Weights of a small transformer language model.
Size: 9 layers, width 512, MLP 2048 ReLU.
Each number is 128 + 24 x the weight over its row's rms, rounded and kept within 0 to 255. Layers, rows and columns count from 0. Numbers have three digits each. The size before them is the row's rms in percent of the matrix's.

# down: layer 3 MLP down (transposed), 2048x512, rms 0.0333, rows 1955-2047, columns 0-63
# up: layer 3 MLP up, 2048x512, rms 0.0333, rows 1956-2047, columns 0-63
down1955 091:119140120091172095140127164114143124161175120129092114123114106104169156127135098159173154120178111140112114120101137131119085111137127162115135097119110112122132100141102119160145139094093121
up1956 099:145086159154089095149099135125111086153111058102114114134127093121120108122106088139167141126175149104096166111143166138139130123166150142116135123082095170111118172097149110151163137111115159
down1956 095:164142132108097104099149141139141151117152152120158165123153093145159130104128100114129124143130098150143089148116089144164137102128143163138113130176156118165123117169110112104109140152127153
up1957 103:143118118159130177120110113150110165140152087098130144118136065121121173104168155121153144095119137137129098148108157151105141133132139129128171159147121120118179129140128114103099154113147104
down1957 097:108102108147104091103139165149102128097150138115185096132135138117158108134106112126125111152130131125164138166174104092116126112140086120141092132143147143132084141143105141148158108173157127
up1958 104:136122138105184118128092141088152123101112130103181136118101130147088116180101101133114155139094124078158151127138092130155147162119159162074115145114120134067133118090143098118127113150090187
down1958 109:083154157096105157117117108112137109110081144138151153150102158129147158158133163100131166142119170086117081125118140119176128153145132110184114128128102052134165106157151116157124146108140128
up1959 101:146126156169136148138088114110109129145102150144110110130153073134127109171146137155144120093127151170149118125097118131134138116158171142132142115124125125100137156116125081097133111102138133
down1959 098:160082086143124086127127144146100097154129126118148134098135162130128137097102146156128147150123135142132156121134138133104135166125088154136145103131106150129153128173120139149133154133166113
up1960 099:122128164140100096109161121135134169144097121088091111155111141118136150122115143123144123097159141141129136122124097168128157123120124112130106114087126109096162131142123120149160097112154096
down1960 082:134117159154125099108115129130130129164084138195075154135091182149123126170147160154131121124112126173116117145090124166110098127151160113162138090145081129146170164093132102121157150086135104
up1961 108:122152124139091140129181128115182140119151130096148150133169173097130126161156115118126123094148106121110128155106150124148123131104133165089112144180126142108117082120137142079120144107127136
down1961 101:120110105117098154132079087137137143163099116125130150136086126134118103134138146149160106138112167171168131112117122113127110118137103137131094169086124121106166132158082125131125119123128152
up1962 095:152141140123161140139152097131142091122168092097120120172106120130130143138088131076111116119144121129147112155153121136167162130129120116118090138129161147108130108120118149160142145147117121
down1962 094:067153064158120126148135123138159115106117130167147137113141190127126097126117118127140101144147139115141140095115135163100101134144089120133127146142121153132138086172120106167094120146130116
up1963 091:147127132124141155131151151165124130153151088141127127182130103119145177161135174123162095137163145137134146156109137108131154138151146103128130105128096159134148151116145113124137153185153131
down1963 088:121087156134125170144099137121145137176115108143136128085095100124087133114111113105156139094116103128141134096120094134132179112161154113133103118125117133111145103176108142117147138137111140
up1964 103:142127113101172110119158132171133172170113119114109148147113112150116142111134137124123121101153146142146141102185117095151106172145138142119140125102129123117143153121152106109142147127150131
down1964 092:117117153104179109159183139120101113075168123133114129103109085077124144110082119098140073157168108150140175118118130165146125183132054134099169127156138125157149163121098144139163133145102115
up1965 115:146153127125150157122146116116078135078230092108151155101077131137133125107175155122116144167154144128145129159148089139154153104099112123140102095093157138134108104130087101122196114146142130
down1965 111:129104113121122102111121138119128121097163128085127102114150165095123170139115101145122099065120115116125129156157159145122107165183086104118135095162142143197101149168138096123178116093140133
up1966 115:172145158115122125134157127175079166139124127138092139098154132125114143113137133128123126094108169146136146127126109106094151080078136123130093118124125159134154159096140101129095156128117136
down1966 116:121136173164107122143125111139110136086146118095144121107152153111119128163149131085113133163136060111083141141074144148160116163136182158096173100171140073094176106136084105093170128175131144
up1967 104:125083092124120085143101142129149091112137116057140085147103177118163134169113136137132113121135123127114133135114157110148157116133109116115129158110102096112098109123139077114138071106091109
down1967 103:135137106091102106101174172142161125143167085138099111113174116056160110129115130131146136114145083136157115110121152111126135110115124146148114140147093145089070107139116066143160100098110131
up1968 099:108098100143135133128131131140140135126118113113083132152118097103130138157139103133127068119127096149174128120138156154173111093150080116106171095081145145114139124182139111150094133138116138
down1968 094:106130177126152089099136150081162137101150125121197126113150188125147115161098152135176151181117148110097121120139142099172143134130109122148108101104130142082156137119150150096133146129145120
up1969 119:143106164050130097112160090105128131130155132175106130119120148126117124142108123141136137147123094092080200152112140134213172184108148129119147130158124138122158125133096108095139104110168158
down1969 109:143132134103138090100113115115125081147130133146122122140155157125175091145106112118115121182112114107132133164094094136120115095173133105143128126120102161132139138173126129134187117150122151
up1970 097:111120163124107093132177084149121121154125082108142096097126078118152164095134116115124123135124121124088199131114139110127122150104105128099133145105116153101126117174091110140100087126112133
down1970 099:155113098124137111114163117144104101143114104138141154105139112156132146106096102136118124131143156133142133085131103150118122084138111160165111136115119116100106102107148109081099131099100118
up1971 099:178156064153122121119105151126104118140101100091103134134201123134080094150150139147133177158100115150114131124120163136134064126143142156149104137168122126113136110095116176121129150117077124
down1971 091:140158190127130116129128161130153166132165089151125117144143103125132129111110131106163131128078122155141126097140127100156096131164118123131134152120084161146128125149109125136124125108145159
up1972 098:138116126121093136116108125090113122137133091104113116117111156132124123106113091120133116124107181147143113125135132117141121144149126138136174188099143131140151109107106163116136131134115163
down1972 095:157117157129110129125134155121093066121132110123141123107130138126161163124145133108147108095087157126094110116130111124111144144130147166119103163142096151141110094125102118112130149139141121
up1973 148:130091086105154099136126104120152131147125142077114110102149098124141143125122061113106164141110155155180102105113113125139104128133130137141107158121151149136106118134144122178124097105120106
down1973 158:156140107123100130108100141139129157075098165108110124129127105155075150137109121131170132116097095138152128113104111094113119152086106140140151159152123121136167105075115150116144142136130144
up1974 104:116113147178179108119131139183093148105124145124166119089145109121156123160091111146146134146124127103149115110120103137115121146091102140128118136106135130080107118113135133103102157123125117
down1974 103:114086173127124122126083174094156122118118106161138153127142121112130146129166154126182083146147108108084127080154129113127139133148158131136123128146138116115117133146161130108144135090095133
up1975 110:122156109088128101132100111099114138118107109126121091187110103109129128131134157083104157186100156106133115170119119119153175107136137144133123121150095154113188123139157118079125140124107099
down1975 113:119147128147098121140170139164136136150130141170075138124112162159123134162138135106105119102125081111133181119099149138094136138116109187088108109098201133117103148106118095149114151151134144
up1976 094:152124132143108106140172142155146122077139145180152123101114125132171123118106140165086111135146147095147132130120102141121130174107122100142129122128110112131146116157161111107169132169079092
down1976 097:106119128094168102150122120143144137119104162145104149156111096146089124131095148175139154166128153170117165130130115105111122141131112132133147133176136146088104115099129146103133109145118120
up1977 096:139065114125128161152133116132119132133144121136159122144154161150101082116095151120149153163108145110137116156148100163126137129141129143110136151122145133116122105118165103102117190113098108
down1977 088:090137153149105121114153127110131117139115166112102107130088130090159119177142169163093095111115104116130117138172131128121138071146131155135169114136073122131154117104120100139140074114121126
up1978 093:118127151130153082115121106133139148101167150143106139113123103117127115087173130111102103147137145111091141123125152141150118103071112166131140081123119116100126136128121129134076115113103068
down1978 101:162098160117141095177109111086126118134116098110152092104134144129107172122156153093125109116137129181150111127088136164133140133123102101148096169197132124125095168124125137171132118162127129
up1979 082:133131143119103151130167151103113148113128138168134171103145156129110164096120110144121130148164134102146137168143110142105099116131102108121141114074074139117139117114113158086120103109121155
down1979 072:174154210119161131165163137154134094132120117126151114148117109111088115116136151117148155129117135123129136107144133142138160209136154096080128154163143127121159100088137125129121142136184133
up1980 100:126108126171111120123091131145119138140177118135135127099159124133155155176117123139101164116168087132181146152113069110160114113147111104112139083135130149130171117126119174104145117120124138
down1980 102:099088080080163155166147122106160106156102144095155131128127149155096098148154142160132171129172133133154165144086125126130127138103143138120112119093137153142142123118144160144096131126160140
up1981 108:149142134101132094132117119119108137130131174123098126087151135150125149128133156095167115115120133155115111104110087094163163125124186131142106151083133161119126147098086172133126142116089116
down1981 103:096122164146115140117088102106134161118137128174069132150116145165118120102156136160158147133172113188134119140117119118104140106146119093116134135111143092099147105107137078091145126134157123
up1982 105:133106125157133163174111115148104155165137081152136157129121148144115137136117147116099124116137115120110156102141097136116118142106114094158124130131144107127137142080158099114189114089050122
down1982 102:073138094141133109155132143118158147111093154106119140083130118128162118102105137137147087105127130159110115110150107097128084121102196148153160126138147147148109128134144081125115106114122102
up1983 108:119124142150146107131073108136124136158129157177097080145082115152145142113123123102159105167066144153125112114116125148079112111113148148126117135107073152103099109125113146095144078154107127
down1983 113:121117129131109152129140118145103140099137105126117142107136103120124162150110134147075132125113110097163156168105143079158173118088141129158136175126108108139094100139118176138119130080121129
up1984 088:143157147089124086105111155094101158141128093121115139103153096139114152125192101131130120182114093127147126092122186133129108156162129115166114151122172120166140122117106092127148137174122148
down1984 084:138115123134165145137122118139124102145124131161134158107127136131183134181081115083194111096155132133108085152131124110146104127119112091084144083121095125165126185172121147151132119104158158
up1985 095:098128106146083126116189119163135141134115108078102118131101134126075127132126153115140139141123143141127129133184157164141168135100127136100133126131187131112123131106043118144147138185120119
down1985 086:127108132096179130119104137086095100089135141095138130112159128161143132130090146129133125089147108086121112153118170093122119169189117098155124116131110134078140109141150147121139154090120138
up1986 107:130101135148143103140103181113076107194148138133102114168127146138124131108158109157165175087080158112166115140150113180149119131177104065095107123103106137112166103095137118139065157119154132
down1986 115:084101073112195115135124149122119151146143133087118139169107154134127144137117079139123077114100096167111099154087102138118106125106126133094095161113132161155097105133105151143138130139130157
up1987 104:136112172169072118110166099115140129127079118110113131138106132135122108139110125122133137167115110107134113144114134187132165108109108121091163127120133076134139153145137143110131072090083142
down1987 098:122137096116136084114090160148164127170099157196088136109175111124127122102075132108130115102127146123137161130128096093145104131128131154163173103158117150083128096114126120164069145169128104
up1988 090:128158134163108129157139117136102159125131136118178111143144158078093100146101129139105131142124156112176091115137104129176172164127112152108162136106126141126088148135123134116124163120171132
down1988 080:130111114125115153131098143154143141111124184148165171167148100113159083070118168142147126118150117141171121126146140134085139119139140127139117140119069131107144148157104125137129153160143134
up1989 089:120143145106118133127152047159117094123129115144116149149160138118143122091134086154134139145101158135117138128097148109127105168170107121121139163127125156108117116142129136128159148168134124
down1989 085:120084145158166122148099115139147119170157141121127147102102091123116146151092094126113141150172113116117152140136111106168140125103129110124156129087125118128104103132082114142119119087140126
up1990 110:119142107134106124151146154109120120160153111124103143119112113142182154125081149131145090147125118127089137098139168153094083135060112070103097149105141098161101133078147151137111133140130152
down1990 110:143130113181120125097126135144127115087139174200117118115111135130143112104162157123140102111110102121122118098125142099161133177133097166127126139118106157152116128132102068098111084121121115
up1991 100:132100161123115124091163122148158145153101061124130096152145123128127152141164107168081089116120110132121120157110122104135148146136130136106077112130121130098126120157126118131115136133080124
down1991 102:149175100148112138140127145092134124140128115122089090114102110148100093142079139106158110103115126163112104096146145133139151108135139107116105120119131136086097129162120127133133155158134158
up1992 115:154122165120141117135151151114100107135121149162143122127136106165116088084097122142094161136105106145129121138132123143087123101132137128141119125156144118161144082119160120105164116129138149
down1992 110:139174114093125114142136119130115148122116132127164112121188115100126146161102105141123071163140101137122124094139141179143158162125078137177121139180122152132130103129151133141136136159174136
up1993 102:135122142110129125110120118153128133137149156178117127151109095165127124097110173156118114130108117158086072107112147164136096096095150129143117146125135144163150101127122109103112148095165117
down1993 103:090131118106104128117145113154126147124145127114105117107161130173125130133124106176141117092129055112153125121127145133150127092178124088158149123167127086135115116147141131150168086115118159
up1994 115:121126082124107156076140123156154143114119147085106086077115118145137111130138182153147113157147150057129177147110140103156137185120158143142083132163124124157100141144142127155163159121159104
down1994 115:133145117093147146128095180141135130135176139111124118178161158149136122151101158159135149137134090143151129119112139144143127116144113131144128135116063095158126133140111111123083160140140120
up1995 102:159184141115170175106150125117096127121148079123140146097122155119160137128153088122145119125104135127186130146102109148104136139118132155130122095142130135167118089119155129105125074124112123
down1995 104:096145094129153122176146167118107092120151153129092129130136079101137127130118123136125159110143156187119139113124178123142145135096106173106153082122140125139122138113146107146118134122100149
up1996 087:119128116085154177158134149105149135087130137152124186108187102130152127152136139167117161125092156093177137146136120107221132112150129142105149115125103139135135158137140125122143155139103135
down1996 085:139181163154116105119116141106139147121117099112092105137096100102139104149143119119111088124086126126083125125162131134093115154124122137120114144128122096113142144101136127163087103104145129
up1997 102:138156182132145103114110132126082100135140146136112106129138163119131128115154161105159125145185117103120143147094134094158160107111174140141125161160167110117073131091163171167120153142094085
down1997 100:157108123164123149069103161115140100144149107129122095135149131114099146107140094123106151100143107079114141097129127123134121101156131079141125142109109090090147116130102151147128160147111094
up1998 113:172131129127107108108134111108086121114145114119146109139131168149099161111145121144139154108143122140153111146166126098110167203085158092138166106128188144135138116114125124130174080126135156
down1998 107:159142143118132131069110174107120152138147148119133085165139108113063131150167123129118093111156105141130128105140115120180110147117144142147158133150135119119135087118103154159096143077126112
up1999 109:138150103135137100084123128145145152103132160144111087155105132099126092097144121139138092148136147144131113118162106080128160159120150116093141093113123118095141155171170143103168101129120142
down1999 109:136152112107143149107123123127150145135113084087098128148097107119121189129086117146114110146158122144122118141132131115144131126099116129117132140153158134129071100105117129099118118110111123
up2000 109:133126168158145129123090122151158161110157092124101144115130107171122148149129130109131141140131184107124150137121140089127136086157101141091119155113126132127157137150091121115061106131170140
down2000 103:122137139139156115175153125167108087092120167168141100119102157174130043108136103116123090130113134119141129151086155145164130137113148147138140129148156097148111112083119133146085161150087133
up2001 098:126133141135139122110093125141085113092130153157165074118094123116130119102082140136169127141081141120098094129127148103119120147114096141101127120159102137135104142113136105132131114141160142
down2001 103:132173114166135139156126069149115124133147137091131109117167133156128173150136070128119148099112096124105106113105156141138125118118138106123076183126046125105084128138100133163126147106133111
up2002 089:118180120132115172125123166123147132104155144167120150155121119113130110111138112120115102144136136112143142115140122143157140112162156166138109155152115146142125112133167133180103124176079098
down2002 075:128113160119153117165117123141158169145140094075115103099121134146089137139135134144103155144111146174110115141125111128096093179098066089106137185077110118149148144110102141103113156127135145
up2003 099:142120145158152120147117123140130138152116117141079104115142110123109113132119129145089163147139130154113146110099117143129118132132129120100110148124141118106121150134170134150126124166120166
down2003 096:105082157059128111140100142145093157105171088112200183119111115148117139138120118073128113107147155098141172111134123092147133112117095166162093149120146136144134120149147143179091172120136129
up2004 098:139088121132129150133113152144117130139154083121175115106134108116143163103177117139167127137106118162152130095142158142128124200088082137132140119150162135139113131135105121126125134157149097
down2004 091:154128140157086147115117116107111094156140174121126101128163136109113164133122113110158139124157102157123127081152117123086119130113141138092102156110119131133142162096122144123141143143108136
up2005 101:127142140136153104111132171156087123129165122144124119104115122154109123178160115117159109121145089103117145149148123105125141111115099133090111104124140143175134154110142105112102163108106144
down2005 103:148122116100101139100109095138109102130123137166161143104135109126141136117133138165129119139130120167177122131114119157148109148103115178142122188143119100137111105096169114156156097114122131
up2006 087:180129121122111163109114163174113138130145146097121111108133121138131150146141100130164146148117111120100120134200116140128135158111126116114149137162168181086152093138157137150151127093130126
down2006 092:145135123149128126129113155125145112083165141129115150122166093099151117125111152105104091153122132097128150121130119136134115110150103154136113127124157097100135095104129110121121155134118085
up2007 099:138156107119180144112121136172152117090139135125125132142100137098146111117095134149112110165143143124110144126127176118101166109167155126160154109104140127114104129148135126137174118128107110
down2007 098:152129141169130139129115165113101156135121163109120142136125177155147098153079105137163107108090122185100114104125086122096086108126144111141158157093174045108156087092150137136112151099114070
up2008 097:149098145101093147140133094107165161146114108155137131109144111160115157119098139205142155124117089133145150131146086116130100140156106122102155148118100148176142141129114116109189112105151145
down2008 101:093173095139142112137131086171107140136127143086117113159075132145143128175142123107131114138176091127124086144083175123132130115128140125107119117132067142145114095139147127134161160123136110
up2009 103:122112124102081162142139141195130152107115111122082102070130122110148118187140143079128140104090134118093133127105088110135124185139119130115081120133117099144113103207082123133167143157149160
down2009 102:128131175100139093101135111145102152159148142094066082123123140122124140135161114072113141129109122145120113142126147125112103145101140151122130144094123096182127117163151176139124136176160136
up2010 096:133105150114161183119104119145112164076147146130092117145135102123131120093169129129119116173125123120142115103112095123125124113116068130129105135096106133092125107157087124151150157110075120
down2010 087:137101117117153117135100159136147121135097130144118113147141128106133133148119114109174147059142131112109154146113160112107158113130153139125120143098095079125145116168140119108149088127130093
up2011 106:142137123125099115159115119147155152124140164136116124117147129132098138098131107172077150109105123134116186110135107122151094183098115079090139145170138120134130127138118138136160125123101113
down2011 108:141105152140159137132133128110117082109168119175115150149136135106111090149144137107108120143115120103110118137126166119085147114161098157145135122151153132151127145125097125158104143097111157
up2012 097:106143141192130082114105146133146134129154138124157093129109167094146107136107140134149108131121139147109116136121150164078137165137104160120136125108139136134110149145130143154118140121090154
down2012 100:095123152120089138160095172118162135123102124095090109083140118161109156167167117117123179123089144139091149105123136139113109146155137165098108132118152160114123100108157138086126161147128153
up2013 095:160119176095137117107131064107105122132109148101122123113091137091101086155100086144143148155134166174155117109165084123114154177135132117132093088159156151122143115144105148088148120138119115
down2013 095:097121099120090149141107135132129147116142122141112133134162140150145100155142155120134100097163114153105154098105093119117154134138127139111180116120144165189122128132111129142093093127126172
up2014 110:125153160116110120125093174133135159172124156140118068165115095104122143163114118112197100196082157159102123115189111164101107091129123163111117112121080165131107169155123097111147116170135128
down2014 115:137105141119102159079142130131120086124080130132125135155113103124122126130121152136131133122099136131126133144146115101096148107111171111086141137132108131096156173142143158093107118135118156
up2015 106:132137126121160099111110138097117114145108137149082121153158150123137108144100127127115136138134148125118115090125108159125157093115111118129104066103097121099112154117119093110081111112155142
down2015 105:164138162144188164150143132112138123105170100133148128107096102132095090126118167131104161106128109163108109120099146144120148192130139148115148164105161135146147129098145153135119172139145152
up2016 100:104130124076119119138120153118153133151096105089099111158146099108164121157164152115117157184077159100094145140141145112116122133117096123135094079127149131134120104151143084167127137123113104
down2016 097:141139154151087135101143105180120134107150145129128170133140150090118109142142118155166113049113120124130123133161110124120163177144175139120165124108163124100146124150146137119117120105139153
up2017 095:099153138124137126127106093121128124148138164124122101119104124133160100124111146097118105138130103139121153108115141132099151117112101122118084131196108183127125133132131147115146092149109124
down2017 101:106175121116135140122122122148135150131154140114155129113137099088141145111119182107130121142080110160123119141134155156141150123147153174150122129075119102125126153087143107128102142137121130
up2018 096:148109141113091149187146159145087123121180208165109116124164141123125171069157124152094116140136129124116125071156136119118097156107137112137134148089097108120127136115143128123119129120129116
down2018 093:138098090146160123097140154088116114088105138161138097155131155118138114167107119154116139111113147124117144115128164118143100160165132146121144102166129101096151142105122135122153173138108136
up2019 097:163119166095136160130093123132127114107134128140091135096128122142101116113116125129118119152111116136118156155082129084078098145069135149101097138118107155170125124116116103101118158129142112
down2019 090:093122119129146176109160145130130160144117132121161165129126118134115130130165141158130140146134081094148103118157110125140118142116165141161137154125141118128139114103148124127137115090147131
up2020 111:115140173153090134109109107125139085174147137143136125121136132082134140112181145126147104104122142115118141127147117143075133150118112098123132132185157137092106065090129175165144112168082111
down2020 115:145128140142118109109092138114118163170152121120124108166127102113122152080116128141132146167106140081146142175121137107140086117124158159118112159103142138129132141138145131158130101143120137
up2021 100:172113135168114136160134135125129134111136136153141157131127160101123068092052132145127125113124158156124140150142120124119140182143093160123114132149161178158156105133134096129154149134127137
down2021 105:088150119138159131132138103151162109148136088149138109132097096129145125100173118110122096135168109060135133124134150084168110116088125128133129158165124107109144151103113158118128138111082116
up2022 099:137135122217117136151082106080145136140127071109154131130082111181160112107147131137152116168142141122123172134140143112156171135112123140121154090128131131125102113141138119120139137131121107
down2022 089:117099146134131156157136149159110114107101121121079121126154111121146092130120119089117094100138125153170125115141146132105141152152133109140114169127126116130127166159136147097116143107093151
up2023 100:141125122156128106115131132127166155111149099107119132158165098099116085087127122133176122157123108136156107119115104115145139102110133120095110118128098150156092073089115168104127120142099100
down2023 097:172100116166118100119096074133129112146148127146102118117126128070132135159090142134130162121121117131177137119104120132126107103150100139102156127096159145091141176126130129152133132163134155
up2024 102:151095149171127162115101113099113089118124137162126121116088108136109132125130098099169153110161121138104122134087126128138132129087113107164118147158156086118119143083122137126148091130130112
down2024 107:125120126156136115138127103081134105129113125110146145131120097140177157150105120111141167111090111094117141169137111126124135133149116139158103140127160085128131148140181118135132100133132147
up2025 103:134116128124146123077130071112147140200137147147140136127133089072133135160133152159126108115161121126135097135201132091123167130112104113122125142166098091136113147146119098165092132143109182
down2025 102:099150114120137136123126171142111101110110130118084112127155139052109160124143159112122116105130115125156109138174116122117146127103129119178129146140084136119125058131110140140143121096108120
up2026 105:138147113155137105089120145099183115140146130143120146147121152098142092125149160110164129127127142125158136157128103096141135121130145125114107168091109149152144152075116122134153120140147153
down2026 091:136144170150112149165156075174075152089102144094164084121121128126096142135092090078113115132112105086105103153146133142147146157092089140105134090164127073109109125120141083126145121121116105
up2027 104:103142094106097160114145107153120124121116147129116115116120106118101144143135155141082126131128141126142103140145121120135143146136143137094132144169125187154099108141076152114084123124123135
down2027 090:127168140138123136084156159135121135135129183096168116122113142127110132132130095100113100091146125128151113095149116129123081148134125136105147131132139109115121107155123128118142109182134170
up2028 105:167133095161146140095132134111134124128089107124168116145142090150103114097130134136141075128113143141128121147154129125110130128142157159131115156157157100102155133079116077146130101132121150
down2028 099:089162166131125089125125164154103145092115138100134126102108167105164117108093119166142120131150153165133126100126107115144139115128080125173150107105109109097126156095109156100129191122087116
up2029 109:152141150113083121134088137118130083103128102123143154130149160134119111100112096124119105118103114118157117139102095133069143109186117103107144136140128119133174142138185135119122111129175133
down2029 118:156084098093121127093110143119128134114110126114165169158123116121113146150168196159125130179125158080095137096139128137124145149125131171069126158117125144120142095149107132118113122111132135
up2030 109:157136128124093144153143099107137138125156131127122098145072086139166131125119135150099118158103103101127144117131112152106157087135112112102112156125100127091143167121148159100123101189109101
down2030 108:164149148097149119130117153136128121100105115122144118112157130108116103081119118111123121108162125114138125151137150132134107139108105140131117102127087096136109085133128106147137152090150127
up2031 097:125206144113160141128141141140084146154128130111164095103105127148117084113120117115113124081135139129120134121128154137161146125157110113152101138119092089139151146187116154123119131180116129
down2031 096:145096109144098125154065121094092184152166130110106178140139118129137140112158143140092130150141166132168146132118148153131143103136139108155098102135134120132133155130094165130149121128186131
up2032 094:109123102125148178118114160112164153127103111154111142120122138162149118144171118109149144108104129077154105107123128111170110167158147139121133149176118099193136161106153156099106164127131143
down2032 091:112125143150074084152156094105149099181109132126079124119112112139083134138146144138104134148112098147180116112139145151110152105119140151139149079178161145118094106148098122105121113134123150
up2033 100:158150142126116072133150137130170122101097106084135125113131101158122156148140143132096084149118157101143101150123108137138105131124131155147180126092107139115162132153158105137152117131133127
down2033 099:109124115158111112153176135124088122109156139155137130123101138119144120151120135115116131109110129114139157115096139129118102120120114141148134137182146119132117123110129181164119188158108101
up2034 105:155146184154153161154137138073075100087160108123163105152151117149098106135171111153097159152147115132107148130096137178098123132124125163092140109172082171129137124149148158109112136153157139
down2034 102:132125115098137117135133100122123112130138138136149119130180144125146163092121092115107167142102113133176116121145137109116097162154154117181102152113173121148153099106124139116179101108149116
up2035 115:136129116099111128105168101150126155145121121170130117110145152139154081125134155122112151103117151157129103130106124127176182146179087131155136142123119158120127159075175148146124153113109140
down2035 127:142139171131126186173122171137145107113129133115120112134130133133127163125105088147120147142123107126104105145105156187117156139107116116126134093129119088135100121177119160113163147090125125
up2036 100:147109138127149167136139136147164101131118143170115131118104136147114111131081126123163148132135122111076112147153115128107122170116156138125118136126111130128143140115133130109118136103128104
down2036 106:121099089150129092098142106100116133132130099125125090118131138102113130110175107158129124194140173098110130158101140115138143119119149152083110141093129161115165078132163091130118105116121141
up2037 099:134126143090138106181149100149110138108111148154130094097160095121126154170164131156093141133147150155151143139139157116141136166145099133132187135123115153098134135137139110138141163150133096
down2037 102:142122132118113136083116148127168169180140085112104145129073160110115185125150157115115135122139111173157172097138101133141134107111121080127131101135152148133133188116156104129132114094158178
up2038 101:119091138147125136086101131123112149155140134125113114123150133122127125096145139090144141160073157112173153137132163080109161089161115123125137137149140153112158143106070127108095155123152174
down2038 086:153148110154095125156119105142128116123137154151119109120117144187103106151132097121098118141148107120134138110116167180145165152109136091149141161126148157144121137118143124130136097135112073
up2039 099:122141163151128150124123112144122095111146142126054124116139095113157161146118135120159118099142093129137118159104173131100170147139125129143112104087141116142155135101111143125105131138091128
down2039 097:105123130095114136094095121087137139129139080117146124131134137100131124089148106132141097172122129148105097131141143173134130167107121112139180142114104130110143153138157125143111108127141125
up2040 115:127109070180163135113090131109149106152135120131149113110140113077124100132135128112135113106101081143141136118121143116163110119102133111131137129129134122151089159110143092158108114117110141
down2040 114:096125097151138172121155172183090120093132111095107116114131093130106088156121145095136144155135106129201133121163126149098052118172148085134138129157140146131097097087106114120116147193124113
up2041 101:160155118156118127150124146127142118124103106114142114121112141085131144140161148116132114145154120116136135129137114110098159109119139133120106133155092134143128168135145130185079089119137121
down2041 099:124123123080120156119113133116124129126103109137124170150122112129131103122172149168130138138065099127142161147094093092133122098151131151098127127128130118102158094084092122118103169136140124
up2042 092:153071167156134159130130105134135133135145074106093121164161134133134155094112186124130117125129155156118139139135100128112166139182114104109134114094124095136107096156119151107165115156125117
down2042 088:132097133108106132169123129163121148154159150134088101129114107117159137121116138161141142142092114170179102114114109145124133104124124139080122123162135109130096144154100153119116115138131150
up2043 089:136116083137132152107116117180117122118099177143091136122119127157134107109087125154122103138140119145136164140163111102088139122104137173130134177172133147170152121118132147103142132140118078
down2043 090:110131113133166137156101119116146146127113119124094161148111097163107139149157081095133144114123134124130094094096121106136161132135182175139119145108119149091110128112153143135114138092167134
up2044 097:140094121143086129155118125153100137146098155113121129154139122124072149144094074156142103196118140132110120108119126140118135126137131142140174151107134148099104171116189122072127165122101159
down2044 091:109151138122120141134130133103067157084133082133125146127087114103172136107142161170125146106101092071124159146122125099142154107096112136095085121115082099181107117097108124091123087090125136
up2045 097:120145081106123134129168141100071140132090146088153108126136110165147081125136108152146120113141142116119148137110095098166114123132114117183130123135167123142112113108159085096115105159125121
down2045 103:103142171165147103153117148085116148106133076157125134101133143123110155126112174131134121145128138147140157176156116104185088117098133112164171139091089146119128118138153095076121121124105141
up2046 091:120104168136099113116130152127118099105144090104091097127121114129127093147138082139106120164110136159112090110127138111126105125143128116125184125145097142137158091120125123101113108159103128
down2046 093:131164106125125134149096138104093140096145116133136140132086136148128128156128139118152103129135135096120130129092085125166113111117122058085180141127127127143126113123130130140168137127180136
up2047 103:125156150162111144156091095107108084106150130080132161136149216091135124112149102111136119137132131104110154109145161112079170111075100145121134165115151154153144151105084136136139130131168146
down2047 105:128139089112138160141153106113093184136121124122100136130113103129111099154090120162150091114157143177120133151125120106134103097155098127114135154153107122102079111145138119120134084091094122